Weights of a small GPT-style language model, trained from scratch on English Wikipedia.
Size: 10 layers, width 128, 2 heads of 64, MLP 320 SwiGLU, vocabulary 1024, 2.12M parameters.
Architecture: learned positions, no biases in attention or MLP.
Training: a variant of SOAP for these matrices, 123M tokens, 5154 steps.
Each number is 500 + 50 x the weight over the matrix's rms, rounded and kept within 0 to 999. Layers, rows and columns count from 0. Numbers have three digits each.

# layer 6 attention query, 128x128, rms 0.228, rows 79-127, columns 0-127
501474495484462513489477536487527526386443464578462494484499497529482464490443510547513497545491558481515493535486485481477528484484496473521462544487531499478478493510574488502481487477510498435499506489510446603489496477513500553452493515498538508599502481462510482435463575426442513440449537514569521491543453454515532558545547525481553472488543491534464497556509504508519512547477
456449501503468490574467539453492496501494549493529440495506510476457526504543435492439527507472508531519531528546476467521517555502560460502455480498513471478514451470520479524485513528460519443525525450538491509470475467517543569493553495469492418522511511485505473483501507546508486501456480533506487524467532476498501555524461536456476480507477421475505501544528510446550537511540
481465492474514476517489452452451472467459457532509479436485553534454531442547475548533469470477449481535512498467534443499460545489544557544486498470525471488443532525483476538499520523461457530473529490528493561523492435488503509506519528558508502443481500505464484504488483494518562529498534519448461515491486502492551452522493472508542537467473454525518484508476492466600516469450
522473514540444495478540553510553509454463527546513470533543503496507501550486510525490533516451454490472490517505504473451486513503521473516533499506483485558493522413504536464551474487485472520477407522525489482521489513495493517489456532480507511538519492527502500541496510523524551442511516503500544524475505461509530524482479544424452500510518493489514509488487521451527458483511
477497539467493532466518540475504470481497481440497518483449546475530481510500530527414534531478460502479492526461537506520562469473544518503597515551556509513519481434500453466445507529460535499515520517480503424492518416441551465492469558509492492518472458392498514438461502521527466567574473485420537511544529485506533464529511515469518479532467448493502518493485430487537522542478
462503499506530487507502499491489463475527508431497489507484477471476530457472520482519498523449552530504531533472506543547506499532524585486482515485469555600463521521560466509500474492500524466468483464543458503456542495594520448491537510521473533515487496539494478515457489494508523458460516488490535488463482522441549485501507494523493461501505490414464574541479462564479560471483
496516486506498470456484524498435527514546489503456511498469478509549461488520521430522484495483502484514555472526502487462426565532471421520465492479538504467524483527480507479456493437629488498490466476512463500560529495445495521504552524442522536503485552534520465517486504452526513506535565544519478473466541504509462494549501512502452459548435465524460503529486523465521548524533
543523453541488534488506496554508529443477504444513525472451543482462556498494485498507526517478470504523441554439507489461500488508508535442481484442484463487414518430470509514494443528505552471520524449529475470518464477515504412473503502534492498503480372404499495491477574496583469488482519519500498520541528500531505495484499477564509485483477510508559445479537477478474482546523
525485499512469509482493459431501385519484538482495523514464494503518450521484425499481537485448495470458492471467426470534443419486542510503505597503521452478502500515519456497485473518480415446484475494507507510504480539506493462507551480526466519511414519566494496477501507545495481513545526478547512456493450515480464541496539520495477464490487529555540567454535492534539483470513
507489504488475506528535486507472511556567474480523507464472498476514524551494562524485513531576549502506444489495532510491498499489534498534551504529513526509469515519570557472456501520509505463527467491513480558547506518484534488465540555469543482458499487508474553533541478547473476560572506502526476471479518488521494536563458490438506566530475550484501494458518541514515496490497
492536476550505501467516481514507545490426483474520446554473479509494500545455525502480495416532494528587485558512484449553467460507556568449490512473500486523508527441488453533446497533450523547513515515467540448488544563481487504528552490568491510488538460555540405525558481527488493508489507516531516377509471534498533413498468517459514456467491466538485480486461462458474528421541
545536512527533503542470512555448465473490499496509453506546448522531494511500504566513522502462555510453431509473542524525462492548506549515517512469517479428521493510498538519525439527630501516498444457458470479477477499499471565452453562501456478548543520448429477512524477525420465505528519499535505444420496535506509507517468541501547531489469515458471534539520444496515522512494
456515469484521530438525462490549470464500515484541494487528480483480548516460501480511475512509526456583459493544549499532488498467503505492452475520537444550580487456465527485472539578501565542494589469543453514509503503532467496478474500486517530470578508463520499447463514501483477510500498524494472532492436578518516418555540500480451573537500498556499471501493487548524456513459
512492521518465480522465485486571475531504505461505435549525507482522506512460528518500531492557470520481449504499528481461521504434533469561512500486416469488489494475537468489470456536543497429476494492478497553419488552555476463549518511429530457531468497575479509507521505543575512534496510549534493511542472497474481588501522508533466526519488530523460486481550473505516503501475
432503475552500520455475475488492569518498420539465533505505527492516530498534446507486556516531500452481402453478538468482497437465519452549519457451512515481438522516488524486471513495563564460539525493494503479501535510529504495498537513492510525533458484522508567531485493463458486431489518491544484494519498476559446489526514537502536538496489491446489504470497493463484582501472
572501506494479451502496534473499445518524476496563539490491559466502457503524463521509529478505492502469551482439506506521546451432488536519513499501479500559520472543528519536491476500519487500471465553437491465510539476532453547483523505536518520490472455427522550488452480513528514492560515504566553540498432561476528588492485427470502492466450515524446542487496563483490569463531
457453544494512497552478451450478474468507517502563546492557476509482478523519555451551492512486582493497504518520498546465486463517452510511465500430513524461464431503458509541494459469483528478478483442491549481518482506503541514498508488465506526495492511471479498455498513561562529507478446489531519462480488463403487538458569535443523533532490484549535494533489553472491504500538
495487440467489538500511506576501470507455538491503459475438484511459521530513472486482452516502489534477503532501425501459508558500476564466487563469524497503485482502520480486493474544493505559526505523485534550491503540532405462489490497609487459394469499472530500505488496508487442503502558521510570498465514555464476507495583494523476477509475493491513537476500487509554538442506
431482455515389475510418533507480454481552496499524509498493484504500537511515487513519465485482489531518485477480531473494499469485551463449481479546500477538477441558478454470480502455512448519535534492527508503521455452465513494509493440440470495501547479513425488523479554449531462466490537502447490459533471512527495528476550523517452510475482499510496530459491471483495518454526
454465499492461459475554510523453468503483485534470517504451568514476494515499490519503411530514533462414466512483480489525480508483553505529484552538472546523505481551518481503556514490542440553508453540459468514528500489531496497529468527505534493524453444540483512500489514502534512501491456525480411450515448532520456532483512505493485451480475489535471481568481462476507534500512
458481514495479434522454501507479488517485477477493501489521492448540484494505495494528464492522593451469487521445547500448504568439502503537495528473474568454457497512457511499520535450476424476434531542515458502489426499479534509492491508525503539531555496541494483486520492514527566522520517496518505481497485524541445519542549561542508487584521502491496416513563497486453515464454
442492477495523475498493570486501479517507525501499477522481451480550529504510520443502459493500484546542476546479478469537490477509477604489414482517514494482491534487505494497474538483508452574491439507513451523524498547543432528483475488478499461480488529513466570514482462435540425502526467512566516474560552517523532530497483554484526549515518438477500508463526545499505493483492
459495457523492547508537548530461558500483517485518464522458512554479514519486471465528576513473473521481477521508486509494433506471554527459488474490496497461489496536494450512497500503450503505477411536532469451418529438530443493503454493501531476464533483480503525486518522499447494491481466489505491583442517470427513533489517494540481457483526501575491493474453517526537518510456
500517550499489463471517575486514445555486489510475493517501447510476481568446458562480520505476561456491490498505468472441448466492475535494519516511477500516509505539515469471565524445506494466471514418505531504524484528501516553563482465524506522526547436485516540494494520468484499472489520476473515504493509433421528495482419508505521430493489497495468499537552494491444483492547
523530483499533468531528530501516442516509513519504506507464528488503503536479478501488513506493507505527567496506505436449517465452544558492479521522571510486476439450490498494526480553472499560497494486517541448508517465462519447537502525476465555511483516582488530474509471497496461496449549486487552454511546500511503466566471428542530497521485432463594508491507534572509520518512
519443419483558450512485500515505594476530514481558527509486486554509555511443462506488462527536563493472483482459551524482515550483452456470448482478486509501537478433477515485512452482448546455513485469493523486468513491459534506513499496508537436489424516492483523475478484472537449454482451549516511457515564494520537517561496527507470486461453546510509512507491474507486543437516
430586502539488453526510455567534469459484469506587476465579509518528472554459501496501491490491483522566481506495522470497531450478506478547475479478478546475545478537512501512548492483473500468462477570521522455533474534458502501567400559559511521507482475522501528495527546522466501520547485503482425524513532538505547528524507528533479440509461512484487523549504442512484513503509
536487469463461505483518519529527497469560485514545533498541482502552472496467500515530503526551466511487520557578528521491518535483505509555501495481471502448526529497481462495559481456461471524541545498529469515543509521510473491502510493507463453505445512452441480473509522499531483512448567474463567450511429556479482468482472587551495470508538473504508477467477493524481537482492
505502490524511518521439452501496520497515478474479493528466528518501552505484527526491538485512489518515507521505464496532454440508464508515535509493551464531518463446562520535557474519488501484449525576488481455512444499524459525496497522530471541510505531452522484492501578486460497515480509485468435488468467525451494562515467496477487467414511545487535516494456461496503514495487
546522468547499514558505546481461538505512477499488507496472488531522513493504494451521476469539482438491531456456503492495457492512533503491533541470465480465507559471515475447474534518511526538508505539465505513559524534471534529526442508512519477440590557497431536463489446546540495464506402574504534502474501446467469521465473501518500500460499520555487491547509448504529470504514
461515492482404556516471502492498513480543487507556569490532529427499524490473547476515526486506524546429485456435466501456486570540480497479494515489519533518511568458445561519546562511523500487477485483483470534473517514469558538477527431556483501555487510546477433471495502508527480512482469552529475468508500513490492478516524493418466487475416556520504491499507465563512493506540
538548461495457490461531432547474453491525525521528524485477473532451499491540526466479474481526486523541453553450528462488479502485503519504512457542510490551510520509498513494501467573491545496510491470463461491486436500454517456485536489497489554480482512505573502428478401487532498433492510484548532507462502489454503483511474506445541490502584513478470434470496545474446484517503
448531486530534499495493523491490467479490503511503494522542506428555531502472565472544541517542530484550486467508547490484518509484523491506444490504528506459464511535525462493507425453488463478469455518510483488536542545489481472536511522486500420431522533498555435481453555507536429480419518498515524449491477494517495459551515501497523453462503480456558476446509535452518510459472
511452534533505477480492487502503516483493491539550461523531472516511537514558428517472503455536463527534410523512420500476464522486557468458493534568546481530506507505516484489485515513456435478513520476460528467527456486559462463479490503482491476540516522512478506512504490506554532479475484491506583474528515501514520548511501490590564475535510495500464520500466491442513545511514
519530490511527481541503477469522531507515514518493467504500490539500487571476506462450473562518518551531493478470500480490478528480456466552490473552539519500475502503551524498463510531483510493476535552473490517488580463583477527465534480428494532532491447431525505473477539523539503548486511453429475496525538485499482449524541451507477555511535460507511480483519492495597477436491
482539475476519526473582491475515478549451464523525530489478490502541478512480501500475484504464512529557495524516510545469538472509492522500495473518468437500525572508493526397545458489511522483520494561561500514454497504473551438477509501514510503524520474492503474523492449453430523500429473516503471487489466517459480506501484553493519482520448613503503506469480483473476473569458
445539447580497469475478495491525543550537482507491473531508507465501475435463530509481541514424556447472526490455483463471495522572489531543507467446500521429577497490585498491505488459466520515541515507538507456455467464524480527504495502556474500478492504471551503505472490474503470476468499476531454526547485509506452535479542498479546566502512531525504473546456484462526446561497
469464498531502534528503514504500523508493523472581510456508493512439484471537470483464466510534466510606498460474453559502546552478489500505526519457495480454525497545518434498520425523419490469520461475520481523503516514533430531472487474493521536474509498510506494507476551492567520481528544459439501475567524498478476463442470515488545473519511508555442531481485479469459526522561
479456527503432454585432495484501391560462420495464561488501516511541444502499500512481477472485550536504476513536487490441494507500491402566506471478562521521486534483519533442508560515528438504525475487524446553520517467500467475512448476487417496530459501514459526543495513501498487439550474493469448509559426517504477529508514453451542505492527475521470494465550490519501530468466
498525480504502537541462459514499498538562496525459551525542527479445448532500552502462541472479475474511495487486517464510538527501417519460574454503488455503474469516473515510473471548490482471488504503513564479532548488446507469521481544497515550518513456516512483514489545417524481496477519474563460500509474490497483475532510531536475427509467529516509494557474485476496509470544
511435449536493513474456460469534551471496525508398493477471539466516534462461480517477530539538521456475484532484495528470528537446511500491559481521501569494485535521491405531505456512488475509518481532473483519466496457569446460517486517473489475463514497516538542544510482523484484501471521506534500471501484493431505557485535499526483551521512413536466518464542464470502509431504
532426462473474495493488547528466509479489479517512518551529522481542478489498416483480505517423414518552486542537473464502496448541489439479476439487525529496501498499551489537501464484535500483499480485466489501485472494433473541544469471522494496508502548489499504502565497472469459528482547478546486505511525502502461452462469439499415506478446522548529499525500504526497492495433
477477527496501482407524537477532479497561408454510479509469462504485470522500523499492484545539448512513529493487507497507487528486528515489566496506521522461497522528519501463543461474524479435476482508442445466523492455494532493490454521500441498472471572496478494526514515474488463496514492442508464488524511456526507525522524459529496522483503455526507516566512534526475532516532
476428457513522482466461461522526521502535539542505514506484514514477475480507506500493522551452467470535467452534514515507458514486419465557465504517554468504469480529522447441525564513520518536468451528488570457443488507476491466480475485525493530540540504466527418457505489511487476486401525519505507501460493492490537510502511541490514448468521475513513504506475587492480523553510
485504456484480490497493517447492456467471520515424494470532484491504478504479441513483556486513504500482554484559554497530523535462504504501480497512520507477434471488454573519450531470491500512427487574522449524454532503502523478487459472530474534459452535511492475499462507516501467419511508451538496500489480494474523507530432554455486491458493513517441495560468505522506551502491
494545476448525450512445507446518494538501497527491473513559472491555449468523518524475496566446484512497520469479574500534511494512504530534464498492550518540519503489428546471470437472525540471455443491536490498505484405500471522510468502552463547517554545499437502523451516505457546493540521485560488494539541464495469534524474473508468528498520515516486446497527513465469532539504
521517447468504543533545502559491460510458507475490541516488453476535538456498447483503532517491544475439494496478502528495478469479518528579491471518468476535519521514496524571505497456544498508485482570526516504560480543522510511506524508468438463550471500500455488500484453504463528495462527491537476508488479464513478533540507454456487519454471473540492494482508507501497601431507
471522494488446509472517567406476440566496493442559548494553516530525491510488453472527479591474484519558480513481487482547534486465535506530472475463452545518494541473535516432550496498463438522475550474491459473506516480527446516534438512582484506424464569497444468500537388488482529514510485472491476461499542531460552529544538493506523509465491507529466502469462505486554543447536
508512472545461497513480554502533541550498439445472488494540442504488479432457549528516510532469451517493481512465530561491467511450519549524481505529513533506470513483519535554461502481572511545492508491434532551554483493482512499479541554490508498485507531516478478447458460542516557520463471470521425490535530600485466439470515516517492464504521503436522471531512499501499502492482
# layer 6 attention key, 128x128, rms 0.213, rows 79-127, columns 0-127
410489509394454488477457489509513524469488471555495502500477557483506513566486509562493500506503519498517519454496474478402487484509578527503476571543558475508500524522494493493562494438500552509443535460546522535516445492616531481475484472437449493480494411493497522524557545547565500471475540442495510582530543509525461543514585461541512440444499538476500525472517523473483496507500
487465560536489503541525480528453472504488568471524468416545569550500473491507498533485502435501471450485491522501476487492502425532539555486487542441501495512544491553492539575534510455495568538490517448477540487504469499485463537436470574471517518494480484487508460452519509578490471503459499577538509529518509483481532515469539486492482490506438514573520476523461458500501554456522
500476504491468482538487603530496495466444523532433464506491484504531500502552499565495519462482499484516504572482561561461534520502522495498448478543445464497448567568458476523461514436498492480489511494469501479504469514483473488569499534569436511447540445468467486485484453489508470586485524512563453492445486474524454472453468559478501569429508524537507503525498446444524492517477
588526519470476468528544517502501470518534527526482487511556518520567542496476495543463483536494540518492526517431485547487419416456571505503444538456499557498506560493521543434482459440530545480493511475494488535477508459492525538503520581497517481536506515514434474480524522490495527451516506499526543502479475516471470540501511567447546516483511505471502563517481546487476462506495
474500523452512536477457437492532523523463503507475571490551522486532525490577576521499515486483443494483517519565520538532549517539522519458571551462538434475499495453580468509485541517530529487440475477522562458410438430510503493523483549520553488496524492490516549444492511494466514530525436517445434538473493461495539592531512529528548480467451518522511529477477487459549483583516
470505564516555513478470506442443501394533520487508467585450505491514493443521513512465519473454493490533553565511490424472523464504513532500573458450443544521508492456489480504511437501510473474443449493551498462493526537428516427459442521472504518519553512551515459515521506470532476498505560504505491531526501487545550494518508467477545428509475507470448504529562487464488525419477
475452459533529467470538480499509493558541484476503493453529515485554464515551503430477521471442489507429495455477491548445460530507498441474555458503489503516531525539495518504533442453605546507494498524526526485495465511442543565471541488472464523461461530524539420483482478489521479482532574545487584448478555438534440491536500473427483489514507471450514541504521481540448570471513
529475484458489503454524383552514516485476508556472496505425550557515506499501577545543528528444488547543504488452594498480460548550502567460525494499460560486510471451495543544470471528554524453523474469455430442477539460538530461505506463475603519524510472514472488468550542478488507494511486467582484494480462449469480491495488510499488512504514534520488494556456494509555494514504
524518468505424493536569507488436454466415488539526534486518479391518484528454493556472463511453560443443520475482488469556527570518552495529471485534522483495448472452459536436474536527485537539461538473450610529504524515543528495489547479456435517499480482509473448456529534506453521501498584467524530553466568570569508498481514499567528527544514462471459501531525534505463502509520
445527511545498496515459495510485474574532435474552454440494457565552486570478530501520511541523549538531455496470561504536515514510458518584482521500510559526455503453556504511465549488541539503477482484494492555504548508523456556473521502481474518479522490516515467499507433510474510529523538566501455465484515533561494495515554509513494515539528513491483498497512518478479469489523
525537458444494559462561449502539547505485503545541552501462490570415522458464534508516558520547555430627490533491499514512442511499512496464471500497478528467491532549441500432449559445501488524497491540493517502527456550499484508529538484529540553504512547621559493477530476536426472548485525513486485455470459479516572484391469491509513465526555441508564530516454499503554510478529
473501553510481482536395462487428555466518515474479520533519509505508517513455569542523513500467502538521507574442512458475512504498513520535499512451478524530512528544556442506563453499542449496527474506520506517537493473529456565479440507523513544517423520568520460492488438509421516505439544476434491505468488635482458499538470491477477478514459473451490518461502509553583537509508
525505506467474478519404493435540582486423479527530481488515510498412550525497483502468510478441479558545431439531540472549495509441489479485443413554471458501564510498460462483496490518508533504546492486466455453451502499549462487502499520569480503485489527526551499470526540540510518525489447499528448516486492517514526478525486448493521476512516507547519497432399504505472517543472
538501524503574545501463486503533428527499444498557503484512558458473470531524508489554525496486479552456503527476503415556534455450556470531494523514498469501519475577511517479453448473510535480493472495428512526537516557513496540476447528525481441546458431543490514479545550490524527538533474548481488563519498509497475558462553474555527525542483464561465515486526408532450483506494
466473504553465527484476437525440475544512425541443522526515495498526500499505512457495498498486522454532442510513559509512487490470466474538550419518485547519482471525539467434539494492519520435518512530469496513457574511524488517444472465334479477518471473547526572521536527499544460477532513503480468486476501477538400497438504462493486458514501519465510482486507466459503471517451
560502555524562455407462463527469495448499521511493494493495494382482579459496510491512446500513493501484505552461521527527496501508520520541462552507509468546521408478525458479490488529489479575497539522385537567432478506498464480451507483449515534438507479444555529520487406496502447466493567550532485514520555503547536526518573441487509470484486498448479550494540518483532483487473
433523561550526487521475473465510502472508463524551536460500523411496582497526521500507486483479488484495468498462456457460545551527526525574486540485477485450527532445431500480521477516505504495447516440549499527515451463508532543485492467521513558480469472525513534484451494425521449510433504531504481444535505505506480497474516452531509535492536506550527499568492444512415540489533
536487499440529468544534474505523497477525549518493545620446523530414426468531498483515502468484528502514497566489465470443471565559375476488468426506484547542522545492522554456430507458518472525527482444464519478488423505474470444484503468512469503495467509519503504485501499433464472539524533505542522491495473547542500445562462512472476537532496564491473546500515554510534519475561
518501488547458467510487506471493500505467466486481561560455520503515519479545521479490517465451462485454481526520518517561491508487525472526462532543481500463473463576437441439561499443499456518577535497528503510543499516451475507494505491546516484473562528500510449597488517486482546447468515517496463443497526465534458484487558506510513517446481478486487499471445447502504564536510
464463479506520523497497498498419530485491487518477522492451540432504538502497481473492521486517516447438484503489490478557466470435514534499468505561448480545496513506480449537483478516505460519531548483511546582517461496405505506486549510436501421471533482542439538462496489445498523509518520539463489518477541497507489478544495516456469530464444435437450542517449502464517489472515
578447459544524573529510493484434476493479459441468457479517554463470520489538548453579483456490543533491483551501481472504508561485457521500477493514531444500471518508481531504563469379497530527468519536490456553487440483447548492455533545463483467511526433521489482574488428474526529506485526467477458492585496553430434516485483507488523486512502503501428518538462526511480476439473
489517561487492537497510502467502453509510517489459484463548471518516378482534534507494529473517506519453462481537469515457501502533531494507534458514489597461531505581456535450508505602593449534492525518504494552547509552479521515486523560443490538480524521522505505509504459500506479500479496513559510466511514571552537486522482522472555541526464551486452550461469518575525508468506
490509539537525475523479557517501503430483529442501511501474491555484461518491503560527568530546459442444492476505542537535478534501509516464448504474501531546527449531509534498481588480500511444534471511504494510489456493537527486548500468456451513533497480549430451494478471520520473451559472479475466553480441505514500487495484560493473502515494524455536548567483566510540568496438
485454497481539501490484545451434506544487508467443443534512472474499481504441503574517479572429555432472515487489487519496453470510520493478433510471537508503491454449514551477541467489472525545454478474475583531488513463578548502491480511472552459502507440527543526527519458463495549462482507517461554487525509487530501505483446424444486515520515487483457440526464455518490476514475
523525447505507509496494471488478492472532555482505523468458435478493490500444474506538513440423527536483561495520499457450577443543509485395460553486483535468473462478445521454488528471518571544517499463415540507464496548472474478546513523469508553430525523565485550486502486535499445496517510485458566468438522477548528449558460501532518542529514535532507481516519481448511540552504
470460464503513484530505460551531509496490553525470528481471487606557485532521458506491461510551512516519475433487492485492520524445421485527487527414486527527531500509499498413544468522471545420572470449485474525539507482467467479484510507500493500495506488529554509496546465415476483480587498543530485489493527500524540495488535482519498518430514512592509530518492523513487519517489
526534509513452454532512509468487487499501497497483491483516516482498475502521493479587537538557527547562452488526485481528499509529525490556461541456478491492575488550502505486482460483503476481499475495513521494524509543500473454508569507451531473514504448558516471574552513507475447515527450462430552540456554516533569497544513516468433463477496467529543469545444504504509475550484
530498477519505434542510472524512527575532482442520564559488510485501488423496487480485452566557486469554482435505479543424528530489443503573466515471435513443503542481469489508473478482583486528518519500486484491517457534597553486548488541536533437558526462498503494471514580490468495504558561487541513443497472476478514468460460543560513479453487474457552464545457508499454547479492
478536473522500438560494519496495513418500600534522500530501453452535480515530544540547440494518496481464502486474532526534460496513526495513487531531489486522514454535602507484504556505532478547485483476519473475507480475480511493539487513484459524535482515538508506522517503536500513553482487501475489525480541468519556593499473496526449482493462539433519475451493560535522469461549
487494433557533535582518474514490541503520495472519468483507506539476541515461452494484583503509521463422483526477550599489461465458513505556546465447482504509441553528507470483513512535455518489502506525511489503493514477479462514460544520496564543439521528480442492439478454446496516536504416481499516546450488529456550450482491482506508541448487542491420519476515487581481508505470
506460505516443536506490483519501538437541500547564518452561496500498501546505482532475450496462514532442539490499478520520431543561496539463529556458467514565455510498435501485567450552515492497399556522446472459475526560471445490461512484506544497459551486534487477433497510485533492485451545516511502477502478445473527436405542518532441446463504460500442465517553540540456467493532
530493400456562459506496487484481466496473492535537477539484491500520525526510466541527500551477583558505500524484503527447520493498520468449462491538501504455469512453494512524439533532483482556492437543539371536480472467490520437436521398493563446486464494445518516491498520570522491477537484535510479464537536521486510501552477545479519480475563555527593536430509487514561505471541
477519465533565511510538470517508455519557520496522495479515462520494496493473548536477510458449496465488442505512519524468522496501502565603506468533513546517518443553540534419506510454520462487457538505563505498501496580487453523481511507528450533514510464503545524501510568509548533478502530467498543511571483501491501453505552502434507543499535462509539495512476528471484572496529
514508506489487465566535521541539523435502483527507534500518525476581521419531452507499518498479502519497431518513468544492491523523452536501475499492511492468509478543476522459494496487461476512537471563487522498527537514523467516490454485478496436568496523507462495507439509545488562524515515491492494491484580547515496530469559482549522493481544492520465514490443472472556485513479
507513505462534474491532559474543502525523481491476547510476497469472537548557546525480475526484543548562537481482484503502493434474473494511497464491547513470514500495459508502531565543475535504481467477526482476490562571554498466521494560509431564462510523475517507479506555501556472497539531556422544465494528462547404497493515455525464543513492463467488535503492499464552506494550
507517483452514552512457526462513515470476512569476475459482531501448447537431493508496452495537520521528481510525528486532526493496467461462512489549579490492480477462518440432443519489516442493471469499466524509529499480481546438437473494465548468534529492512519429459457433534571522492491473438451511509508446510500509465502452566475553518561482507542529480484445477512550562571477
471444467530500506474461484533504498504525508553492519518547551440494409511488508457536515529508549467438541426493547499548537511507475560432568466464450501458512484518473522526480478488466503493502521482511460456614520446530525515464501508479473491482491470480509498573507542529547427498502494482510439484515465553476526476458526494494468484483430480486536451497451486452496480502565
515487508549543530533552566486505485465477486470533461472496488511534463440552507525445512508545432498571507476465501504482438544482523525471516508442558486415580455493521467500464432489522432517463539512492527495554475494502455409512462420488542551482498544447494519506490503497526464556488536552490473446535543503516513460461557528504506478511487513491454467453469564511484509487509
583379504489503453558516505532468433582410427476434510495520607418515519466545515482534477518501533491474522525496500555482512504458502452540523470542501505493465463536497480492449525530554490553390539501531506502490521565456518485456447570452457444469503515528466587489475532551507530456456482514446485503510495538528428560486492493544526528475487578516428513461521463521392514510518
511511473527486509516497459467506495523520461535471568502517510479480503549555461503482533459514552500504517497512561476523458491493477520472498542497530446478472456524545544510435518511526483484489472574505508494488551470500490505541491480521554502495512516471526498579494524474501511496494544499571524545551473453512439511489536529554474482521497491537502501511526489473545549541538
486523499452530455492455424503511492470461509469449533495490505483479482487506516531443531507521526458479532490495544487478503525485531501504514465466564515496449491540491465481525459502477469524510517472512468505556495511487538452474511430540395509502445463547523560566481531547539515541491457539530522512504524478520437485490523510529477457493480499506461499517492529427470517435505
542489496460495534459497500474469446472450559504538487501535511487462433425492421506478497499477492538493482497536496496482491444474524480491470504484512524476529559520569465449576507526550517471487573460442499441515459434451471565551486483484486507519497543485438474465508410525464475410467476471501499528495537452548520447555426444493462447530506464490469479498523513493496549481497
465480503516463482476503500498481491526506436454507482518448456453532473491485484459527446472540477516485468529522549526473542509495487520490485558478480515461542527541520518515508464471477468478484500468514466482441565509526463487465471518498459529559486533536453524520477503485511481495545569562491523480447477476488547527536528467462478503413489462472469491489511566544451536538494
463452500476552516452542502542430530493516486512497507528552540446477522544490441525477481497475450526501513481519505499478492533539463478468444517516482525539516497456514457490562504455441532519489490507514565455498430518455451550459498505539539483563489479505470463540533511503597459494491492521525554491491531468490489504492451550527501486563530540485524519467465538511514522521461
470494493480500438460491489505473448514435570511454511471560462507483514525491453465419507467503477531561521556582492484472508442470510434513484502483508504490498483478468549481504506519475503565465514547491509463468467495530502483437461498470491527482559465540502495528498548488512518504533541473504435550483522475478500495517485519449504530538518506522449473522533543536512514520466
498511523490461492444520542478492427526522512519470487429541501491521456544465491509525474500475453480518508472501537519526457446527455466521420479454490497466486499489450446471513464531496483441535504511524433526454519520516546478478480495536475529471488453461503435546485492542466570450545526515493463475491525553535500565502504532496507443483464549522476450525527483453546530583525
492545548477471497507496497607494464475473525546452559507532506483495508515503502455456505467428497460464531496507511500527520515510486528561494514486477555519483506471493481488457541450545475457486509535472495597484569544521545453478527517479474517521491481485476513541511481523473497454545527456482517491445517500499504545482404521503459480429489460532507478473527513521535578421518
549572510450460483558500547509489419538502571514470511494475528474507463456508498491515453512538448448514515537583535534535596519433484534449403495473474559542511513493471497400502484523484490505465525489500529444482515560455470440516489572490508506458552434480451460463445465496482460535564529546498516475536525520554554447500511466459514469457505483472465574501477450515499533507510
498561441431485507497449559464497481485521451519490537512587515477465527469533522466496568443475444585482518486450529492442502503499521479555487476469487541496503472477507512535509496517508493477491480490513460497503515485421560548478522500478483514508576541484490483461489477457440521542546476557482492508520505525410494433457562496524524465473509517440585409461447509499529541506488
# layer 6 attention value, 128x128, rms 0.215, rows 64-69, columns 0-127
539474512457491413489545477461524536521509455522450507461567518458467565450561535480465596483466472423524529445494501536538533467558543501425538503495508493450521483516597531510530477500493511499590593551503522399488522467528521487518482421398489482415518531498494580455514504480491433498534492526448496437477516410545439461555484488500495538517530461424496482526484422457482489508489
490454517520527404546425502512539554488512538445498532532473502496496458509443527495507589468476555511444448632532465430571508434511480570521456537528498508478461521378499478541506519535536519550444554487481489495561459482552594507508483512477445452595486522536477444625487582527545530477503477470509524524531476516535510454506475524562491440466518429474505513481474492500471531476565
373479480470488522583437528472538510549515513556475488521488511502472509508500538509521525413454413515456483466551481553563545468485474553498458545533486510444509510504545498467541463523499465488524491456470512577516562539553478566519475527447490542556474442506555511590567527433473526481603494443427453603457559573514569522456545531437516441462469496518532508594473614495470421465459
531500473464580574506477644502513565491549531404453564583491536466476513566496477492489485529591443476434473515504541522572485478432531426500535479485455525408500546513478539552498530501499489459506482536463433556481513532580499441515446571492463474472482391502542475482482448467489515533568464546498540424577472509525481539524604469501569457538453487531540508537542505496412458545541
533458491501461540442427493501458493575526461543571530461475494476500459509539426549534435361511516551510530543520459514465489449526511495453430507430463481465460558479413531470542469483452520429496453522496579488536460504405432481512510532435531570440527480467473413525420475483467557464543541529482535524580429475545508564465476476510481502559455492492487514506554494490540593487632
487490488497527547556469443558472509511541450458544478499438468513476482508494551603423502464497534460584459482473465535533548449487501539477539507465444543579501495435482523572495510437435475551582453466526494483478490475502402515471467519507532517514478496527505500460542520572568556478421568474524486542541502502517503469511434471411504524504490487454481494459483498511452404497519
# layer 6 attention output (transposed), 128x128, rms 0.202, rows 64-68, columns 0-127
529603473429492539526532592553543444499476557510501498531452501527547505566458541524495429441535543508518496491496515439495505443466499454544486549513529485547461546494439549511469548512508543376502396505474497542477493514497524493507517510537543524545505462525399417499496432451463564494498446538467518534497523557446502503446443378496517437473531590558491456486477534488482486466526
488451501531502495476449526458477506426645398489494453436507556542445503439457555538516567435417461485440465463473520488465460527471467489445503519423472509543507487514495526471534558504483484527479534506472456547415460490474513506491474430548547496455590477424522504467481476507542529484562509573478514562546496505571458591505568432466501463428427527527381419550534479564542538554459
478530540561557560422449450502560519527493433463509546491496557493431432492508548528454513474531576500498488581513442495460522500465576464487550508531565588588526529441522332529511458507525494556465515527459563504429437469513445556506517489556509540449477451467534460477487471597495546481470513522538475476572490550475411450496549560512505526501572496619426475491607432550440525519509
477449468478453483528494450468440510472503455613449572497463454448551507468388515539522433486468569473433532502475455531528524448524507527505502499594590543607409448467451493513520501580443481467468547492497492490481502496478515458548601448440455577509448533423493574532483469564405457458544520447418518559500517409537454496475489471537506521432576485466506448414435451493470526505464
422493462622496521463500468548536564477567505476482495543525513507492453521454614487487529504557516492501497438468577503500451567585511463502516437501480515517505498514394477566464589483536443523475525491614434508545518463553506510516489512597440461517490537552457642504518575569489461485442430464509465497466539580439516444491472594433511477388496399489554493512504528497557435525453